python train.py --rope_fraction=0.25 --parallel_block=true --init_std_up=0.056 --schedule="wsd" --final_lr_fraction=0.05
Each number is 128 + 24 x the weight over the matrix's rms, rounded and kept within 0 to 255. Layers, rows and columns count from 0. Numbers have three digits each.

# layer 3 MLP up, 768x192, rms 0.128, rows 595-611, columns 0-191
153073127121141177080070152112153092112154115184131142153143127162128137144084115150152121166149137103123140114127127094141091141145107120172134149124157111127144125145109149109155146129143160114142098138117107155142143119132113145207115104113143115180103085104124162124127140109149118126128090102144143139150108153098134159115129116133119135151164114140095119115157124129122130103116072152113100101195120112140103156110134108156130149127077121122162160168146140146135081098117124121097091134128153119106139108124131135121152165116076163124145161189137083079155159153114162100
126155099107195139128143107149099167176102140162131118069097104138113098103089144139140135128132119122136099164136115096138102122141161121159081143160112134150132139092170161129141123151104099126147097134095079141128121090128157114104137116129120120154087116158127123128136176152118144133133097097130132145140125112115110101133154121165130113107131131134159138157149133086102144102144167123092080150131126096123103156130143117112100109081153160092137139109111131142108138070136144146115107067130124093156125162105119167126115122156078154157125150151169141092125136125120183125
085175121129113134114114092093132115090089151173109104152118116162112128115116125130119138091125089115111071114138125130172141107121114138135126171088165102141132148093146143138142170143119130147133143090111159138105133089183148143134117130140117106122119107121101132123143073140111109107146153141092121159121141132201107127144137131150138144089177149165113109143118137119115133126097154079136128126125132113130118130088126116164159118159148124140087092127132072138202108111145130129101136152115148155145135146133161163158114099104106109186154113062160125134160093140159144107
113108143123135124123155104135181123120112133091109153126141105165085163157109121142171128083116154154122127144094139144114145187119107085137163112121144111157133097131094125141138115166164154131142097121070124163125083115142162102137145120092102125160093140149136137108116087150153137100104104170106129164138123135114176118092144106107147132094143131056156157187146146142148085093144144087142143121117104132088141152123129112132121121102111130142094112138087155147090107159084129149158180121088107103154118089131117121136164143103105107117154147136160155115136150086145170129
169127147153122133126076127179104098125161098080153136123174101127163169148109121128126126121144146124135116114155141108102103124133097104137088129172142137124079146130109118161115131113139123169108153133130089140116091156124147143125130124162121172137107134127114123111113110112175123156146166157165142173120118101118118116092156107084121104098110120083125110075155097114150149075118136130146108120101175122158138110156149133102135166158126109172094131113122155111138074137120153126108086159121147114094177123156161126137154151124099126118140137133120131146132111117107098171
129064153163139167146137104105095104155123117127098135113118152126174100162158123158115102126109151086096093132149102118153100098199151157104104152147139137141068140134131127115114124149118122146096193149110149150115107064143102125117137113122150140107166151111102140102141135120100138160107163142134169139140149122078139114115110098159103087153106131098116143086167124107122095139160071083109181125160162133090126175130108134145116133179152093166096133125120119164144126116154140121126125148134157154144127131109107127097106090145145120136128123148143123139128108132113116162
120122154130108127080103138159146108125100127086178125136103153182130108104102123169151164126138163076112125116109141106150153167145073090117132159141131173158136128102151150093123120141127149079186161138185075115121117155174124129129121112123107125129107109093069146170115121106102127137126119153122150119138151120116159080159105141122127118141121155166109127148130156136126184137127103107086103126114119161153145122100112147145151121095151096117105161144147139144110101105138136138139130175163109115143169106117095127115154152142162115142129139153100133123147142126096107140
065118084091158178107142132140126124135155121143110139126100103135106170168118092164107105157135086127164144121107143169149132118147120138162123113139123125096144102147118118105102156121123084119122112114130098117115112141160132117155149144166112129070132086110133100115110121094158111115130128093089128123099147138120144151145113120102151148148115139154123143099079147160117156149078121077088139177107137142126128136073133113108142101106154105123110091127155129127153114116142143148097144148133138121155149120139120184158111107112120146137127109104185128151151139135127137155
133095126122160182146111127143118121143100129106118157111149149115136154120132145064149103156147088118141131100174078126153078114115115143102155175106129108117168127096121101086136127134110139110103172113160127151115149137132113141124113120155119126147145142137117089202159125121142145119106113083124118105102110125083154120100122162116074066132093112125114138146113150056158145133102093130106135143133123109139110089135133173131105130122139120114119143149155124150156109156144128189102157165136150130105123147109157140151128103142101113110131119132096084160145122110166155164
090125138155107097155106113138116107118112137139152103128116140145176111103118150082088174139127146126125114086130128123178117111130124173082148123116127123110035141146123134137154102159196125144136100133111094140134177142072109123125126143122146126143148081172132158091104101151134116158091134112131150140123112123081121097149088135182146121189140141129119169103158152128129104120114131142112125123109146126108119139180136132126152158150150132083157126092157119103101113122097130128082115178134127116162149135130124131165142145117133178097112114134107139161156132151098147118
152130087090104153131178111085169109153131172176099142108117121119105134102142107151117157127152172156095127100125111141139088096157163101090152171117096112121122162138147135107108067159098140115128141169108094152142112107105085135168109082097112133126117156169127154162153110139127153129146135125145122157144145104140123109115141146122107128127166134154099069144116080119123121123119116152138117139132094107125169113128105149129115103161183144132142148090151108104080160152114131116115095122080143152140131167108173085101143138152077123173145133151153130080117107117161133104
153116142131112149145160091102157129142073149161116130127158113144074085131141123111146117162179122155135128126121153167117128135134116155122097165153098151131167135132096137144156144108122155156139123098102119130116166126098140121100137120097124151128145149194146124173120092102089152135124077133116082134092091161132122146149169096124153124094160127160146114100114135133145127114153105107120156128119130102155145140111167162159154138143147119124108106130116121094117062073080099143108149106130097129092109173151097125126142150131093139127115136104142107149124103122144092113
123144156109149143093133108117138123152069131115136132160141151127093111162122159114146120131114169107133090162105164172119160088166121116100140163142146114139141133139093098138119143153150123088171150118147098109109128142150183132104127074099107135156122144134148112157106090082118118138175116113109137159057129134154126135189175093112108104114135164129099102142124159113136109095133106122094103094137125111150132145158143109131108140176150168105127131106128101140095192134114136130134125138137123105128122153102188103150136124106139147161168154132176144119134145134167088123
097121144129143156181133119100114169109118074074120150147148128117157121107102135116111131128161101092139101121161144121098144148123106138113091104124102156139120096121128184148123143115143146143147107120100178109123084131174082113139083139112136107137098140147123134095105090110145114117114106168154110105126122137154137073099097137107168171132123145158185124130112156118147151088128148100081091133141118133097118137124133136159138120095135113096135139128156096175173083108162121126105125137149106106114075171173105131107114150118117120135163128138161162156215168161116111127
162144147161163152099138101144132143169124115148097106098124137102138090105112156126128143159117145139139117120136154131106081156173098114112082145125140141153126117109186177134133149160104115121109143135151130156138077146125151130121141117128162125136084090143139178130137130167123147155144118120107112147086088136133099089124101100118093079107125133083100102114146166119119105091163140141124150125147144121116119088146077174146140116112150187138115153143106125137136130133156111154096136142117146122146097142151162162151142147144107118132142105143115169082144101135154087110
131083113111110134129135175115138103141120197106134122055135143138094169115130149131121104115145180093134127125119138123150156114104100096124169144156137149085105096145161124131149169123156129133105119115137145152151126141093133135119108119118142137115123098120125081140110152122108101107104113129127114120147111132120113156155102097122093108130083140153177129111134108110160205163168105093107137148131169104109156158152133115089085122113124110166070135112124093101167134117124170126150117086131152138151083136118142136142135105138167130138123078125146138174111182145107147114
137085127115120139111094108084157117094072161110141157106137182095120102090097169109126132109146135163098093101097140127176138082157160137112136096112143169177114131069147135172096138106104093140124173120133123098124150144122098147156124141134118126085125145130114102119130143116126146164112119144128099150144129121151116171139137142140149111172138123149113150137145116122163163148112146135110138120115106136072168128152149137164130108157131103085163176128084110167105153141102176140082118123110145106143120110146121128095129150192153170136155154139131149120132118087164170142
# layer 3 MLP down (transposed), 768x192, rms 0.0598, rows 595-611, columns 0-191
097148118139167102141119117186104138141131133084159139097111145093105129115144162103121090119141110137142111133164092135102166133137157172092117130139129167108111121115106114132125131110139099156140181162150142072108115154151155115092108160154133146110157155133105131111153129094115155104117163192175100111111084127146071098117141154141085116120072123125133150150122122165113119116125152134145151215088136146147136095132173106148179139114144119136114125102072071143152122166122163096134103141102102143125141143096110108142118167122145138132105132090094152120114114088145113163
109128143107115132156120166159146117089116100091145122177138152134136126113147094107090133153141102138120130108121142156163156118113129098111162117080139174131175126165123124101139116117120136116097116151117127103127113080116113120097137120094129148105150151088156127107180166164128088139123141155107112139117165130109164140106105148084112130110114126098103142093106104119179135119150115072153151153124137136158136136088115091149093142139135119148144121154127125117137103157134142128104163176090141143096141172153148130133132116082160116104128137118105101159146104104174109151
169146164165149111160140202139142140126163138112121115110149136117134120147111146099101110139098150123141137138157138115141124110127157172145104102145100161142147116152120125098119098110111118093090069128113072163165113127127138124130129090127084075114135154119080110123125136067125154157135132127150135120148126078118137148088125122138136130123122124094179146138107130135131119135154095154133137116159166097126131145183180114161085113140161151095107149152140170122126177133093119127150066121135098121106135152074116140119115142146103150091110113153140109086108145123128137129
139126125096122105097128121138092140132135109158130144123126140074144105130174124132110097144154125092111104109153148131152084086129145118092135105150122158117154133113157150111135158143140121103115147085159129128109092161140133143135125141110134115127139143091118112111098135071114129150160091079119072108146091124139130107136134158146135122157107130168121102059142064114103151157095149124169110098135145118185128146153159119163159148132142120102120187125132143121180131109176154102100126104180153125130129136147143099131108160120102129148145150121115146145136104175138084115
117094120132115117116162095090115174136094164152124159144123122152137063131103162145138122143100088123140116106134134129145120098081159139134143095096143105146159097111138124094164166155134148110137106148130157111145157103128134112133139091081145105123155138127157120115142138136109111112167097146096128120134140122151141141154095160154096148145143150155109134191111190154117123167112110162111139123123083097118109145149112148146126124097125124090152143107099112117104174090138122140129143125141096168116111120120105105136124128123168105121099132097115162132151142124110147111
121133100104071109131148163184163157108148096117147157128137140134097132124096137109170112098094132110177154102165128109108152140054102123130161127127093141171133126142120140137098120121134189123132040140123106101107144160136125147132124142143147125147104157142126098126133185139169125089129139117118133130113099085131114116134165117118129139130108144186156124154117131145136151103101147141139099126135102083137160122166150112138164125121158137102158140149167133088118114113123116106124128106111154090118099166142119111144160127120077140122121099136126126131110134078162145116
138109116128120110148162119103134144138180129171085128107121105146127134113151087117130117165126067161128122125133090121122161119095161126133114100105145095116123136128152094110145180149113126177068135116106163125139106146085141117108143154156138122140105161140154109090136125114140141119103111170147116124102112138146073160113144151140117163151131120129166124104133125102114098102135145172135102131148117118117160121163153079124130147145119141120147119116121139156137122137164159115105143076111147135120101148126142161119117111129124106134123166101184111157119092119139132097
127160168146128141105130133141114172147080116105146153151126130124129140127171134113139157133127147117063107141165126077103114147084111122111143150103130113160140119097136125137166086167179117115134126125096137101139153103095149129124151130087122122147121198126144140122161147129146132134155154157150165141139124106132106085153133130149150112129150145136132128147146104116107124130170159128143155086097128088123105109133114133126112138138120110115125132118111119164121145121119111101110141161150124126102134094103086119102123178142147118095144128130108113119089126126130113106
101105116165104085135173130144150071155137102119175120124115119132097137113114102153088141093126109119131134134089152133124165130201133122140142089185125139135082126147140149183143113150150101128156098132110126134135110129123106120146129115130134081144106126113140136089107138124113087139140139160131143131136174122161130126143122088119146147110144121139148163116153113210125173128140174114131114124093134123116147139159096118144140119151107124113118126103106111120117116099094111104145104111139154132172125108146099112104151113100133147144109138102143158112124158125107078155
137094130057135149076125126116081111128127130163123196110183145142103144145137117160132148143145105127128151129132130114104134104117114124166103121158089120146126110115157100147146142116098139159155183141180159162091140100123142147138083145146102100138117119093107122116146146123130136128159132098141123154153135184157098148098134133086092096102086123091131087116098107126125129159181182140128133128106155188143131091117091106134102180060118123127082127157147101147131155122153173117129108100150136119093131137138138110152145129128115093109135138163119153120179097110059117127
111122124158138080098078108128107172105117114082114136132158155133152070153112110115134117120129122111150148139150134125111146180097111124136103099144130168133115121078114109133177152109139143138134115144141122069120133152182130145107158155147179114100152121101160091113134126134105125128120125099112107105139127169133106135127140155104143141138100141089170152141114175160128132161171150121116126132131147126131091134141121087144107153105097137137124074155132135150143058133154106135138147121124111100136113127147086162143109135101176145093105160148099143132132138141112114142
115130130141112122090100140112145116138173166145107129106118136144132136129134131157107119143110064116154105138123144117129114121183085155164141107146150159127153156097131158080097131123123110170148119141161103137153131120179102104088121099115141114129087103116131123141151125152175098121087101135192121108129145122141105098143106114139092144136103131119138087155134091101099134194128188168111105165147130090073102158148124102167167105111142145164153150148108138173064167071182114131117147110170126117134150120104123098118109165141113142149125145132087126123125119087111098138
142122139100098129135118079122115129140184103148116131123099127114121136069129111169120129120143130126089124119155098093166102140135110109114110108151110127156087114143172126131122123120127147134118145150123192115125122081115086131171129197163139126093131104119121150111119173160156135134089143122137144105160108125097083147076104137164154111155104165131178161122134096102105139122134153093133121182082121156125102132120123137095151143104142121156103120142138149085158090137134134148157168115126152141186074113152109128134131152161126110095158115106134157129146084098100144131
123132120124106139094123109126100139126129179119149148134150108117107136164118118159139085112140103141099134139132110102086144183090123135142112098136156112132097171137107108121130152177122090119163126110123121099121133155107142128124126142166141132148128091131132109195159131155076110119169155129138130114102114147166077155139166149133099121086151127117077116113152120105130123113088103176169141114119136133125144164122161109094144157142088120135157102120113123080133131116144139157096183135117080113156188123109138106121130135088118128140107166090118112149119163147154146133
119146113090154086189133168121133119090157129105137138087108133139117145156136118124147118112169138144102128177081100131175167116092132141145142109151126116119142145188112083138121139089159115119145110113107105135116182128101141128136154141144057136134121160119138105141122136078110112105107140158137123099151159169110136145132129102110134156115186128135146144120129134170167176161125122117132099110117126143149126160115221104132101128085121078094105121112120117096113128129110143115158121156100100133098129118089120122118117128125154152130109115147138095131120120139110137139
132147123146150147151113095148132128084104072133168152165093107093179083117125121111126149183094100147089145117165130146135094113147159134120101150119139134161103151094094121131118136142080136112142154110121113088137102133115128167145165141161101133142126142141160166106161099136156123099146141164131152157078117131108105156141126155153149126099129117118091126125118102137146048110146168141135106089125116150122135097125096125144193124150159149088155115123112130115128118144160139123119139133116121134123185104164135138137124188118120110118136117104130093096115121108131123126
101118171133156122135165113138118139156164138105103122164119076155153083178132081136164115125096135114134160158106111100160137171157105142131126126119145125057173106128098139111156136127163135093166099158115108184119104098141144122115103103151099122165140122138100163177132090099116114107126151118090129091116161176113140092110139104121164135095116142154134150114123128103113078107147125135103141115123145114134078166122136151108113103130144128096086120137175192112128153124106112091134122125137112142105162124152110151154180149105143130113128121131129100127141123185105096110